Weights of a small transformer language model.
Size: width 96, 2 heads of 32 (1 for keys and values), MLP 128 SwiGLU, 7.3M parameters.
Architecture: RMSNorm before each block, normalized queries and keys, local attention windows, an embedding shortcut, capped logits.
Training: a variant of Muon for these matrices, 10086 steps.
Each number is 128 + 32 x the weight over its row's rms, rounded and kept within 0 to 255. Layers, rows and columns count from 0. The size above them is the row's rms in percent of the matrix's.

# layer 3 MLP gate, 128x96, rms 0.355, rows 61-84, columns 0-95
size [137  78 113 108 112 101  99 100  97  89 118  69  86 125  82  97 123 109 120 122  89 104 105  92]
[[ 91  67  84  64 138 139 128 140 124 123 135 134 144 141 129  76 129  84 189  93 140  89 133 149 107 104 122  89 135 137 187 153  66 172 127  94  98 189 119 152  93 187  95 165 133 113 175  84 114 145 119 132 141 155 106 114 144 140 111 101 130  70 158 151 131 136 179 178  95 156 135 179 117 119 124 141 142 115 119 140 163 127 159 154  56 189 114 169 126 142 100 104  91 113  36 134]
 [125 170  66 111 111 181 190 155 103 131 122 127 102 159 104  94 162  93 123 113 159 137 170 132 165 124  77 112 106 126 233 149  98 183 127 131 116 110 158 122 135 119  75 108 166  64 144  82 137 156 118 179 137 133 118  96 165 127 133 190  58 163 134 128 129 133 102 150 140 169 184 150 127 133 107 135  99  82 139 173  81 101 123 106 147 101 100  66 178 114 113 167 126 106 137 129]
 [145 146 116 158 143 129  83 152 153 101 116 154 175  81 146 117 120  96 157 140 155 138 153 123 123 145 123 129 104 168  56  87  81 167 151 142 121 104 155 139 123  94 189 132 185  61 161 145 135 117  86 130 131 132 143  80 145  83  95 152  48 133 154  93 119 112 126 105 109 129  27 119  97 146 144 137 135 125  73 136 158  86  92 119 111 155 140  81  76 113 154  69 103 116  51 120]
 [136 132 123 150 102 144 184 152 161 125 162  82  97 103 155 156 178  93  64  88 121 151 141  85 149 173 127 113 120 124 127 165 106 132 145 152 151 158 121 129 141 126 140 144 111 154  99 135 129 157 108 121 137 157  66 132 120 114 105 150 108 205 121 141  81  76 105 130 115  99 192  94 174 126 184 127 122  80 147 158 135 164  82 176 118 163 106 153 139 158  80 209 145 161 134  28]
 [172 119 100 138 132 179 186 124 171  93 159 109 140  70 182 142 104 141 131 119 107 119 142 145  93 110 123  60 137 131  96  80  83 109  94 149 167 114 111 104 110 125 156 124  40 102 149 133 216 160 123 148 165 152 169 174 156  92 143 149 116 160 164 161 153 119 112 147 156 153 130 107 105 199 152 154  96  54 151 113 176 172 144 160 127 146 131 116 124 101 138  83  96 121 171 116]
 [150 113 169 139  76  96 151 152 158  94  79 117 132 100 159  85  88 179  84 133 153 158 150 124 134 106 132 164 115 108  77 143 116 155 112  98 205 126 117 115 173 111 164 178 157 100  86 139 128 177 147 152 134 159 141 164  92 128 114 155 174 150 176  93 115  62 154 132 133 170 129 113 113 161 117 118 170 112  67 139 123 107 115 156 118 133 135  97 158 129 140  42  46  66 131  93]
 [133 119 137 139 183 107 103  70 145 138 125 123 129 157 136 160  92 109 150 154 145 207 114 155 138 121 148 129 151 128  49 142 124  93 160 114 144 179 115  91 106 161 147 115 172 187 115 175  96 105 160 158 111 153 133 131 123  97 135 108 109  95 133  68 105  56 119 204 107 172 141 146 103 177 132 139 101 161 135 175  60  86  58 108  74 126 157 142 110 145 120 123  70  97 112 138]
 [195 127 198 163 111 144 180 187  74 119 115 120 150 128 103 144 162  93 184  99 158 121 162 189 124 185 149 151 143 138 120 114  88 162 137 115  75 165 195 102 147 109 133 146 175 145 121 147  88  88  86  97  85 149 128  84 180 139 116 137 143 101 110  98 116  92  90 140  99 149 157  97 106 110 109 118 171 181 118 137 130 140 151 160 114 168 123 113 176 184 100 157  97 103  77 147]
 [153 129 158 127  82 171 106 162 104  69 136  94 141  63  97 140 182 132 103 149 152 153 142  94 127 132 100 147 187 172 106  98 155 159 178  97 136 140 164  97 104 165 150  48 174 156  83  87  45 145 162 107  89 103 121 154 138 147 113  69  86 145 106  98  89 113 140 188  81 147 158 136 133 114 201 111 138 148 142 148 119 137  78 106 139 158 111 102 118 154 125 154 120 114 110 149]
 [133 134 181 102 120 214  71 209 165 104  98 143 164 124 172 132 124 104 101 117 146 124 131  79 127  91 145 134 163  92 126  85 133 138 160 115 117  70 141 131  84 201 118 125  93 112 155 143  98  80 122 184  60 130 139 111 146 113 165 190  93 148 138 113 168  87 125 132  95 114 101 152  98  62 123 157 157 158  62  81  98 136 105 109 110  93 142 147 140 131 124 110 117 117  84 132]
 [127 191 188  97 143 105  87 178  90 144 149 121 120 133 163 130 126 160 115 112 147  65 155 142 101 112 106  76 176 154 140 160 137 127  98 152 136 122 182 113  96  73 150 113 100  55 164 145 163 160 179 128 138 118 153 124  83 112 122  89 128 104  90 151 119 117 151 152 189 152 150 128 150 181 148 105 129 155 161 135 131 110 104 114 100  88 199 110 205 100 143  77  79  80 168 107]
 [121  94 101 158 157  94 103 117 105 147 176 160 113 117 107 154 121 104 139 135  90 121  76 144 157 150  62 130 147 156 146 113 109 130  96  62 127 101 130 154 149 142 124 135  80 132  96 175 146 202 116 131 130 141 105 133 156  98  94 158 126 173 148 144 155 150 130 189 156 157 150 164 169 156 147 153  82  46 119 102 172 159  99 128 157  92  62 118 176 128  92 135 171 190 159  52]
 [116 113 136 120 123 172 106  84 191 114 132 160 152 146 149 212 152  61 107 123 155 101 157 111 183 125 160 106 120 108 114 153 115 133 145 153  97 171 131  98  80  90 109 141 192 117 172 146 108 127 109  85  91 130 154 145 129  79 138  65  91 134 116 144 148 180 102 139 127 171 138 145 141 108 118  98 185 124 200  96  92 145 148 179 116 159 191 129 166 150 158 113 166 168  73 159]
 [200 178 158 145 134 175 118 131  79 131 148 137 144  89 123 123  97  97 170 156 102 148 134  49 147  64  89 136 169 105 153 183  56 102 127 167 163 149 141 161 145 125  95  95 149  79 159 103  90 216 124  90 168 132 127 115 156 132 117  84 154 164 146 114 134  80 152 153 147 105 138  92 109 115 131  82 166 206 167 128 123 133 116 159  92 114 142 149 145 127  96 110 110 121 103 114]
 [ 89 140 152 124 128 114 122 152 139 136 128 123  87 177  59 113 120 145 106 144  87  96 104 129 154  59  32 112 140 108 162  60 114 121 119 149 109 115 130 104 136 230 134 162 113 195 126 141 159 205 141 165 137 168 136 103 127 158 156 115 129 149 119 116 159 135 167 114  92 106 102 187 174 149 117 138 100  80 166 154 145 131 155 126 115 148 155 169 156 130  75 160 154  92 147  97]
 [ 96 107 110 138 174 142  78 151 125 119 123  73 157  93 100  33 108 126 129 135 139 178  90 138 163 125 106 156 163  71  76  97 110 128 143 163 156 133 140 111 145 119 118  96 166 112  87 132 178 144 122  63  58 126 179 131 140  99  82 168 168  94 182 134 124 126 125 199 153 139 128 178  75 156 132 163 117 136 114  79  90 115 141 118 103 115 105 132 120 152 167 120 103  58 160 137]
 [112 151 143 115 140 150  81 110 100 143  85 106  98 162 163  97  76 156 107 118 186 127 149  95  87  91  59 119 159 192 141  58 134 109 126 112 161 101 112 145 114 169 133 115 102 150 111 156 177 138 101 178 116  77 129  99 110 146 167 129  82 170 117 137 112  97 185 125 139 133  93 157  80 204 162  67 125 150  74 165 133 133  84  77 152 165 133 123 110 120 115 138 129  99  77  90]
 [122  60 141  94 154 132  99 115  68 131 111 164 127 157  62  91 129 116 159 118 165  74 166 205 141 136 126 126 207  98 192 100  79 100 117 190 147 107 126 124 128 149 122  57  77  86 144 144  83 114 168 154 105 103 127 154 140 141 118 140  93  85 107  69 168  99 149 132 127 118 132 101 141 133 109 129  83  83 126 173 103 119  76 150 150 132 141 145 112 119 147 104 100 159  97 176]
 [126 166 133 191 110 111 163  61 101 127 122  93 160 120 167 129 127 133 184 163 194 110  62 122 141 115 129  94 177 115  99 144  83 143 105 132  79 137 132 168 150  99 164 120 145  51 162 167  55 146 177 122 125 142 160 153 100 165 127 134 124 111 138  70 134 135 125 128 117 137 144  97  93 146 171  87 143 164 130 122  82 150 102 115 122 159 171  95 192  92 108 167 114 118  58  97]
 [131 182 150  86 168 131 123 194 153 105  84 105 125 168 189  93 114  57 173  92 149 130 135 134 142  95 165 127 159 130 109 162 139 106  70 138 161 130 129 125 165 112  89 112 164 141 159 158 135 121 101 100 112  89 159 171  91 191 195 127 111  99  77 157 102 141 166 112 178 125 134 148 121 166  61 178 121 167  64 183 133 132 125 122 122 116 151 137 105 128 107 150 117 164 182  99]
 [152 101 148 146 177 140 176 103  55 143  89 175 134 166 147 120  72 109 103  90 214 111 128 115 179 150 170 111 160  95 136 154 104 174 157 109 136 129 146 157 185 106 104  82 130 113  99  78 119  97 143 164  95 112 185 153 160 110 107 152 124  99 154 100  86 131  81  58  83  98 170 125 128 125 172 115 164 118  88 144 104  70 106  93 122 136 137 149 163 149 157 134 102  90 132  95]
 [138  83 163 108 172 105  98 164  94 100 110 109 148  78 161  69 132 109 113 130 154 181 169 174 103 124 145 143 183  85  81  79 114 128 137 131 117 148 128 142  91  22  89  99 110 101 151  63 187 137  71  94 162 136 100  75 159 122 150 157 140  87  76 112 123 127 145 135 156 118 128 115 119 108 145  62 126 139 139  92 127 123 134 152  77 118 102 176 125  84 140 112 112  80 118 121]
 [148 190  53 119 146 128 157 101 134 127 130 128  92 143  87 126 119  69  87  64 162  69 128 143 102  98  44 155 153 121 173 114 162 171 127 163 129 132  89  85 148 130 133 126  97 135 172 116 136 139 131 185 159 100  88 176 154 155 196 146 114 153 122 154 179 139 151 134 155 120 125 113 108 134 135 134 117  97 115  52 125 134 118 113 104  93 153 168 168 147 148 101 214 146 125  91]
 [116 146  95 167 144 152 116 141 156  70 124 102  83 104  94 133  97 183 111 108 196 119 113 132 121  90 113 196 121 185 152 181  75 132 158 151  98  71 183 133 105 144  73 128 103 107 107 143 127 158 107 120 140 138 139 160 124 118 134 143 134 137 140 131  76 142  91 126 214 127 160  79  69 172 146 153  90 104 102 148 100  91 100 134 172  96 114 107 191 112 137 118  54  90 135 110]]
# layer 3 MLP up, 128x96, rms 0.363, rows 61-84, columns 0-95
size [104 103 107 102  93  95  93  95  76 104 112 123  85 109 104 110 122 108  81 125  99  97 105  97]
[[121 147  80 176 157 100 149 139 164 123 141  94 101 142 134 165  83  96 108 101 170 146 115  78 139 104 202 142 136 147 134 161 163  93 137 149  95 125 107 102  92  94 150 104 116 110 122 144 139 120 153  51 135 129 106  39  72 108 175 139 100 121 138  79 115 158 132  84 141 132  54 132 126 155  99 120 133 113 119  98  90 129 145 159 162  58 168 138 165 207  72 132 156 162 117 150]
 [114 126 133 155 117 173 136 117 119 124 138 153  76 107 140 145  75  96 134 102 106 163 141 153 122 104  92 187 150 116 100  55 122 105 137 144 149  92  63 142 102 154  96 140 116 134 144 151 162 135  61 141 118  22 112 111  56 156 155 138 156 141 120 151 135 148 177 127 135  57 164 124  95 104  97 167  96  78 128  98 164 112 145 141 177 107  68 120  95 162 100  95 133 186  94 137]
 [105 125 114 172  94 147 101 105 137 185 145  80 119 121 170  99  53 131 100 109  98 139 119 116 184 123 114  79 170 155 104 104 135 113  81 107 180  77 135  91 103 114  60 110 119  82 131 159 114 148 109 146 135 125  97 154 146 125  82  92 137 119 172 110 209 181 164 126 147  63 142 154 184  94 131 157 139 159 117 102 125 172 186 111  75 175 123 128 112 105 118 135 146  88  84 151]
 [ 60 173 115 163 113 160 135  93 112 174 147 115 131 135  91 103 173 123 139 167 144 140 146 109  97 172  76 131 142  94  95  83  83 119 168  79 131 138 165 119 110 164  64 124 137 185 110 168 126  91 125 148 129 116 148 134 123 148 106 144 163 121 155 200 117 105  86 180 121 103  95  99 152 145 109 202 111  68 152 145  98 167 174 126 129 150 174 154 120 178  85 149 134 153 103  55]
 [134 133  67  80  97 129  85 127 120  82 100 165 152 125 146  62 122  82  92 144 156 167 159 150 105  82 169 144 147 153 136 124 131 178 133 184  79 129 105 134 112 151 180 144  96 131 113 105  98 125  63 126  91 124 131 113 142 139 127 217 111 155 156 160  83 171 151 120  79 139 128  96 115 145 117 133 203 183 138 136 148  65 113 142  83 151 117  94 154 159 109 103 184 175 159 117]
 [187 161 111 125 169 164 148 124 173 107 135 151 117 151 180 154 201 118  90 129 154 148 134 144 134 171 169 131 112 101 154 130 116 148 127 186 153 159  94 184 149 105  97 160 176 130 128  49 148 202 140 108 198 129 145 141 101 122 140  99 102 146 114 133 114  93 170 149 161 113 104 147 131 155 134  81 187 148 105 144 185 149 102 131 137 128  81 106  68 147 105 118  86 171  61 127]
 [ 36 156 131 162 148 124 105 115 139 147 153 111  89 192 107 102 142 158 108 126 124 141 100  98 132 146 103 180 181 110 100 142 121 122  76 147 163 169 157 136 154 135 109 176 156 153  64 123 154 148 175  99  97  95 157 174  69 181 134  60 131 142 148  98 124 103 159 102 161  82 152 154 143 157 133 148  96  86 168  99 144 105 193 159 115 117 151 140 184 115 113  97  72 165 142 110]
 [194  96  98  83 111 155  86  98 102 124  64 107 147 139 145 122 103 146 187 188 104 102 109 158 124 119 150 167 100 114  87 122 104 137 107  89  67 113 157 163 132  92 141  96 100 121 152 164 125 184  94 129 127 120  89 100  84 142 147 131 115 155 106 148 122 190 116 126 138  80  91 173  67  86 126 137 115 129  81 125 140 145  49 123  68 150 101 151  99 123 171 106 133  57  91 104]
 [166 112 105 133 146 181  90 178 121 144 130 144 150  85 167  93 121 142 104 111 142 152  72 120 160 115 179 140 110 138 118 126 131 155  91 106 113 149 114 157 121  84 129 134 119  99 140  91 106  87  77  84 142 109 126 145 174 123  39 146 104  73 138 159  91 146 194 122 177  93  79 107  95 143 114 137 132 160 122 127 180 139 137 194 169 134  84 142 124 116 121  73  34  99  72 125]
 [126 132 142 168 138 132 187 106 126  98 159 105 113 118 149 134  86 176 147 100 147  85 112 112 139  96 100 135 129 160 119 145 140 130 122 155 156 159 122 140 170  79 108  61 149 181 126  74 153 167  83 100 148 192 152 100 184 139  89 109 167 104 135 178 110 106 128  61 197 144 193 116 153 132 111 118  63 111 173 183 151  89  94 145 110  70 100 138 155  93 139 165 161 163 138 120]
 [168 181 188 134  66 142 144 207 105 130 145 130 159  85 157 176 144 128 143 107 139 133 134 129 109 138  87  95 134 154 128 193  96 163 134 184 114  94 152 123 142  97 116  88 129  44 135 134 103 165 129 130 127 156 172  65  83 104 161 148 125 120 137  95 148 122 140 126 161  89 129  71 133 155 117 117 130 166 142 126 137 162  87 126 103 188 159 125 133  72  74 141  87  88 163  65]
 [131 108 117 139  97 111 111 134 148 148  63 153 113 117 118 135 132 146 116 120 103 138 150 142  83 125 119 101 134 188 165 150 100 105  32 100 166 131 148 108 116 162 154 120  97  96 163 189 123 161 138 103 138 114  49 126 111 101  76 133 178 134 128 118 193 124 132 187 100  98 142 193  85 169 125  72  99 143 106 123 158  82  94 149  70 179 145 105 102 200 103 105 146 104 156 110]
 [146  82 166 140  76  92 188 136 174 158 142 144 210 143 136 114 119 111 151 104 143  97 175 198 129 117 136  76 170 106 104 141  53 152 148 161 137 168 195  69 127  91 132 129 185 185 116 142 126 105 112  93 140 171 152 130 127 142 160 111  83 104 132 139 148 111 149  75 112 117 142  80 106 135 136 124  99 131 142 118 138 196 150 193  82 148 167 120 153 150 114 145 150 158 141 150]
 [129 139 146 149 169 187 146 113 142 124 172 133 132 138 122 130 134 135 113  82 106 149 122 162  75 102 135 150 141  83 106 135 120 140 146 146 156 123 171 139 150 151 119 117 154 119 117 124 111 123 133 137 114 116 117 144  51 123 162  64 121 124 127 108 150  72  95  85 169  47 160 165  70 164 202 102  76 183 104 113 115 138 123  70 141  66 210 120 113 104 115  52 113  95 176 128]
 [117 149 154 139 125 127 155 145 162  71 114 105 129 131 190 155 108 159 103  86 120 162 140 139 161  80 101 108 172  70 182 113 138 147 148 108 121 126 111 117 156 114 169  81 145 147 156 131 112 126 138 111 143 220  96  85  88 111 136 171 134 145 116 125  79 128 100 164  69 173 125 151 156 145 134 143 146 108 166 101 142 102 223 190 102 130  94  64 124 113  96 179 111  77 172 108]
 [146 180 135  72 121 147 105 119 122 109 125  72 168 134  95 135  85 113 167 161 168 145  98 119 164 132 179 112 132 106  96 144  70 108  82  91 151 113 170 133  92  90 151 116 122 148  99 174 190 145 135  77  72 133 116 138  86 176 102 118  81 197 157 180 159 135 119 173 152 132 133  96  75 157 121  80  74  99 137 103  87 138 141 134 136 128 112 117  98 161 173  61 138  99 133 171]
 [168 130  88 132 133 137 170  86 140 108 130 194 146 101 139 131 118  66 141 148 143 150  98 208 167 175 199 128  90 139 132 124  88 144 109 144  99 109  82 124 109 104 126 141 142  99 123 124 159 131 152 122 108 124 167 144 104 115  87 140 147  96 215 145 171 109  82 178 161 153 150 133  92 101 149 138 128 125 114 138 136 111  66  84  95 214 100 126  98 141 108 133 156 150  55 187]
 [ 89 102  81 147 152 114 136 125 123 117  88 135 131 109  81 138 158 150  85 123 181 132 175 168 150  93 131 105 167  91 161 192 127 164 128 149  94 168 109 136 201 114  53 121 109 156 112 152 125 154 122  84  99 152 183 175 150 131 117 125 126  64 151 108 113 144  99 152 162 143 109 164 126 134 118 135 132  22 118 154 125 116 116 147 230 155 130  80 143 150 137 118  93  98 111 100]
 [170 100 158 155 154 160 154 162  91  81 181 176 113 151 120 152 165  93 151  85 132 105 140 136 106  60 174 139 123 150  78  63 126 187 162 140  34  99 107 144 126 101 124 156 120  93 142 158 162 132  91 121 125 130 163  77  45 102 181  93 135 112 114 126 126 131 130 111 123  80 129 124 107 134 185  93 177 104 122  94  62 106 152 109 120 139 118 102 135 106 128  75 117  98 127 132]
 [116  72 109 124  65 119 156 146 136 125 138 141 156 125  30 185 144 217  58 101  93 142 100 122 116 121 144 168 139 126 158  89 131 189 191 103 120 147 152 108  96 131 129 152 115 131  90  94 103 138 172 123 109 159 120 139 121 135 101 111 165 108 191 103 139  80 107 151 148 145 149 148 119  99 146 112 126  89 171 106 163 125 136  91 111 130 156 119 142 168 126 158  86  26 133 127]
 [119  73 130 171 127 105 118 149 164 168  86  52  81 129 135 145 151 109 140 145 138 144 142 116 115 123 103 125  69 155 127 125 163 193 164 184 107 142 167 121 140 168 141 171 121 159 106 174  90 178 143  69 142 147  74  92 174 155 160  87 151 125 110  87 127 178 124  96 158 139  71 160  87  57 118 152 159 199 102  98 135 127 131 156 127 133 166 128 112 135 103 154 157 123  88 175]
 [ 77 154 145 137 109 144 122 142 162 173 156 164 142 108 128 107 135 109  82 122 141 154 137 174 103 151 214  97 103  80 123 140  73 115 141  98 168 106 172 140  97 121  52 134 110 134  83 111 135 185 122 115  80 115 188  78 111  57  99 167 117 159 127 119 115  95 122 127 160 142 110 174  72 157  77 205 130 160 188  78 134 150 110 102 132 155 141 110  97 168 125 126 123 125 114 138]
 [ 68  98 140 134 110 145  98 110 104 203 188 174 162 116  58 159 156 130 101 160 139 107 110 106 156 157 153 146 127 109 119 112 109 128 140  91 134 171 152  75 129 119 114 178 131 122  89 134  80 138 146 118  75 113 110 126 114 126 167 123  75 120 107 120  41 116 164 120  78 174 148  98 158 121  93 134 108  95 144 146 158  87 141 197 141 103 149  73 188 163 179  94 103 101 136 165]
 [119  67 148  49 174 133 176 120 135  98  94 133 191  83 173 140 121 184 135 178 190  81 145 170 123 149 122 121 119  95 113 138 154 108 172 154 152 113 161  73 164 106 101 107  99 158 104 151  86  93 106 115  41  85  83 106 140 124 164 123 123 133 113 125 125 163  86 141  57 164 109 100 117  65 151 143 143 167 116 113 138  86 121  76 147 134 150 123 142 149 157 124 127 106 106 144]]
# layer 3 MLP down (transposed), 128x96, rms 0.251, rows 61-84, columns 0-95
size [115  96 106 100 100  94  92  98  95 110 117  94 103 104  90 106 104 108  95 113 104  95 107  99]
[[112 121 165 134 139 103 159 148 142 121  26 118 154 115 153  45 162 102  93 130 125 120  76 118 117 123 123 171 166 198 108 124 168 118 119 125 139  48 164 125 152 145  92  88 126 129 102 111 150 109 111 156 103 146 117 138  51 130 177 162 134 144 172 162 142 129  90 116 116 165 121 114  96 147 175 135 143 171 122  67 111 119 109 151 156 173 102 103  92  75 165 176 104 103 179 146]
 [114 105 190 128 146 136 114 128 156 122 136 185  56 142 135 132  91 173 138 165  76  85 118 104  82  95 215 161 178  86 105 160 107 140 148 163 138 124 139 148  95  97 194 121 143 139 115 123 189 118 131  88 182  91 135 140  86 123  68 127 207 101 124 107 107 117 155 114 119  95  98 126 117  76 131 151 188 131 131 141 109 129  69  97  89 113 181 144 114 114 143 168 120 120 152 134]
 [126  88 146 173  83  93 131 147  94 120 190  87 142 158 120 150 122 114 107 114 129 137 110 118 161 115 149 140 105 136 171 133 120 129 150 135 130 139 107 150 115 130  83  26  93 127  73 113 136 137 119 146 134 121 149 232  65 170 144  84 196  96 118 125 166 107 129 155 176 107 158 126 106  96 117 118 137 116 124 155  84 180 187  41 137 163 146 168 133 132 158 131 171 125 160 157]
 [140 153 154  94 141 140 100  93 184  81 121 250 193 162 113  97  87 139 116 136  91 147 114 134 124 129  50 127 101  76 162 121 119 156 135  93 123 118 105 125 140  95  70 122 141 128 174 156 132 167 204  98 124 153 104 123 154 147 143 122 105 130 147 150 139 155  86  90 144  95  76 121 152 114 121 151 136 178 124 129  88 137 129  71  69 152 168 144 121  76 109 125  76 114 133 143]
 [131  96 115 104 130 132 161 159 160  95 156 106  83 119 137  34 172 157 119 148 103 125 185 153  67 116 155 137 126 126 158 193 137 135 160 199 106  91 115 161  58 172 167 133 123 108 170 103 131 183  95  98 142 106 147 114 110 161 158  90 173 171 162 181 131 140 149 140 127 113 131  91 102 186 150 109 117 149 135 113 162 137 102 178 190 158 154 138 118 134 167 116 108  84 170 107]
 [123 122 137 147  86 113 169 150 163  83 171  93 105 162 118 159 193 121 111 143 100 143 172 133 226  89 130 147  55  90 141 135 147 122  82 146 158 112 102 166 100 151  32 130 157 123 130  84 120 104  71 131 131 149 126 146 105 166 104 108  62  93  85 103 139  77 104 127 194 113 181 112 104 148 140  92 169 141  98 127 142 146 112 129 109 195 100 127 110 136 134 118 141 130 119 126]
 [182 145 125 112 117 179 171 180 140  95 111 138 141  55 158  95 131  58  67  79 127 151 110 138 134 154  87 130 127 111 120 132 103 120 132 115  94  85 169 141 204 132 145 170  79  50 125 123 190 147 118 136 180 138 122  86 127 101 135 137 175 111 158 146 154 189  98 108 148  49  96 110 136 116 193 135  87 103 127  90 145 133 135 118 135 114 120 167 161 126 104 160 156 112 132 142]
 [142  37 126 104 115 157  79 115  99 150 136 100 147 126  78 166 158 148 154 154 164 134  89 176 123 109 128 137 167 145 133  87 167 119  87 124 121  82 181 128 139  89 118 149 126 168 141  93 160 130 115 125 161 116 136  88 138 164  66 129 146 147 153  90 166 161 127  83 139 131 158 164  55 119 105 131 141 140  81 134 143 229  71 155 138 100 186 151 136  94 189 111 130 137  92 103]
 [158  92 133 190 135 120 113 159 102 157 170 117 154 119 145 128 113 137  92 117 111  67 121  33 111 152 174 117  92  93  68 180 121 160 140  92  87 118 159 139 137 152 139 112  88  78 149 149  72 148 114 122 109  81 130 186 147 147 114 145 111 145 144 143 144 153 107 109  77 139  91 112  31  92 109 152 143 142  82 113  98 137 173 149  96 123 147 183  86 122  72 149 157 137 107  89]
 [151  93 156 134 134 164 174 138 158 105 158 124 133 163 152 101 147 172 147 131 111 128  64  60  97  62 139 146 194 112 146 134 100 106 162  96 172 163 129  90 135  92  83 133 117 115 157  90 179 166 112 132 138 156 124  51 164 143 143  90 157 190 148 118 150 142 111  68 172 189 125 149 130 134  82 117 110 101 148 178 133  89 140 164 116  73 145 146 119  85 186 142 118 166 132 156]
 [114 165 150  89 136 127  91 230 118 194 107 133 147 102 156 123 124 118 117  87 171  83 121 137 104 171  87 150 129 133 139 176 149 179 135 166 155 113 149 167 102 121 150 147 119  70 155 157 147 110 188 116 150 154 169 133  17 134 121 108  97 131  60 133 138 141 162 101 191 116 115 146 141 146 162 130 137 133 136 158  94 130  62 125 125 137 125 147 159 157 138 111  96 128 197 139]
 [102 110 113  86 129 179 165 107 104 103 187  89 139 137 156  96 120 104 132 155 139 124 128  84 155 107 145 134 103  79 142 108 145 169 180 140 104 112  75 148 136  79 133 162 153 128 123  86 120  98  70 150 135 120 188 126 144 168 201  70  67 122 143 132 118 126 134 103  97 136 163  68 124  99 138 197 140 119 202 153 106 143 143  95 185 118 147 170 175  83 168 172 158 158 101 134]
 [118 105 195 135 104 150  84  80 126 160  92 132 161  87 113 122 101 108 105 143 103 101 138 133 112 145 131 117  85 159  98 125 167 120 114  87 143 125 150  90 122 119 132 119 235 139  65 139 207 151  98  99 127 130 136 158 181  86 144 149  69  94 142  98 133 167 102  60 118 194 175 131  95 147 152 155 148 144 136  60 107 104 127 172 194 151 111 113 128 130 126 133 140 109 164 158]
 [173 156 153 158  88 120 107 143  62 125 118 156 160 121 124  93 106  84 133 165 177 141 140 137 188 132  74 172 176 167 141 184 108 146 126 134 119 144 155 144 132 129  90  92 135 100 144  94 154 133 152 110 115 159 147 128 101 113 181 157 184 168 188 128  98  64 123 105 123 120 143  83  76 114 180  80 159 161 192 165 130 137 118 143 129 112 117 102 174  57  69  92 104 113 107 156]
 [ 89 135  66 146 142  55 157 115 121 140 100 166 191 171 135 145 172  99  87 167 121 152  88 133 139 174 100 152 127 141 155 164  12  77 145  84 126 144 172 126 103 117 100 139 124 140 107 129 166 176  89 113 105  93 128 129 101 125 168 115  70 153 143 120 133 149 163  98 141  88 122 123 160 143 142 132 130  87 100 164 125 137 120  78  91 102 119 158 159 141 101  71 126  99  97 194]
 [114  73 180 126 114 159  80  98 229  74 122  88 150  88 131 131 133 108  70 117 136 113 148 154 161 148 152 128 146  86  75 100  89 147 163  92 108 125 172 200 122 108 158 123 109 137 130 126 184 172 116 150  94 168 158  73 184 138 112 132 133  50 154 110 123 104 143 138 120 100 172 135 146 117 148 111 127 110 155 112  77 107 100 118 131 103  64  84 146 109 176 134 146 152 110 147]
 [136 146 113 133 172 172  56 112 134 119 165  59  70  64 139 166  95 147 136 108 125 130 178  96  86  99 141 104 100 119 137 141 121  87 147 145 186 148 109 144 119 151 135  74 125 147  76 151  96  67 123 132 178  97 103 169 173 144 117  99 128  79  79 104 144 147 170 159 135  76 104 163 138 148  57 136 157 106 115 138 154 109 138 159 165 124 131 176  89 154 133 136 104 147 102  56]
 [143 114 119 135 127  89  90 143 135 188  81 162  96 121 116  63  62 118 159 157 146 144 154 175 135 158 155 105 109 105 153 138 118 129 103 211 135 148 170 192 149 112 102 187 114  83 154 134 127 141  93 136  73 168 151 129 176  77 100 115  95 174 132 126 139 169 135 128 138  88 132 138 139 130  91 164  81  92 115 183 151 130 124 101 170 148 141 208 169 151 124  97 144 186 113 155]
 [122 121 180 167  95 170 152  91 139 134 135 126 159 112 139 107 115  95 137 154 149 129  93 111 115  89 147 104 164  98 128 111  67  59  72 130  80 193 137 169 132  95 155 104 156  56 175 123  91 133 147 105 111 189 129 155  48 125 110  58 119  91 129  92 130 122 131 103 133 131 138  79 104 140 202 129 107 145 107 103  98 129 100  72 117 137 169  85 157 117 148 172  99  87 109 142]
 [129  73 190 187 120 132 100 126  99 158 197 169 118 128  76 188 151 124 133 110 116 131 113 105  84 100 137 151 149 100  76 105 132 165 132  98 141 155  70  95  83 140 148 117 122 118  98 122 113  78 193 164 113  90 124 138  74 189 133 113 117 109 153 101 115 140 178 114 148 148 184 115 148 109  94 137 159  77 108 146 118  84 131  64 134 104 134 132 100 137 205 130 101  86 124 184]
 [116  24 157 136  68 154  58 171 157 130  89 102 124 162 104  76 192 142 162 143  85 163 127 128 107  58  94 151  78 120 161 122 172 172  81  89 145 110 140 126 134 161 131 149 168 156 130 157 122 108  82 127 131  93  75  92 121 112 156 124 138 137 148 118 122 125 131  66 129 170  56 111 122 106 135 109 107 194 111  92 121 135 122 108 144 125 146  68 114 125 117 159 137 154 141 117]
 [ 74 147 140  84  97 109  48  94 144 123 147 151 168 115 104 134 102 167 114 172 136 155 121  79 104 146 155 132 127 145 121  83 143 164 138 183 121 163  94 146 114 138 157 154 128 128 120 117 113 188 155 147 115 104 172 113 106 108 105 215 187 146  83 119 112 106 127 113 104 175 106 161 138 119  89 108  88 174 171 126 131 229 139 114 116 105 110 127  58 149  73 160 124 150 131 176]
 [137 118 167 137 139  70 100 124 185 114  93 134 153  92 221 196 125 127 163 194 116 135 119 124 139 184 204  75  90 148  90  99 154  91 121 173 145  94 156 189 124 118  86 123 105 115  64 117  92 163 127  86 132 146 172  88 108 128 108  98 140  70 162 128 145 103 150 120 133 160 101 195 137 142 115  91 118 179 129 113 133 101 173 115 100 141 130 112  89 131 115 121 121 132 142 150]
 [109  88 147 109 141  54 135 127 115 117 121 162 147 160 155 156 108 163 147 162 191 178 131 157 113 160 154 117 118 108 135  87 187 157  96 128  66 102 163 133 104 107 165 125 138 134 110  87 138  97 107 103 103  97  95 216 161  89 152  83  83 170  98 175 147 165 164 109 131 126 106 142 201 103 102 111 187 112 193 151 152 115 148 146 155 139 100 184  99 137 146  79 150 148 123 114]]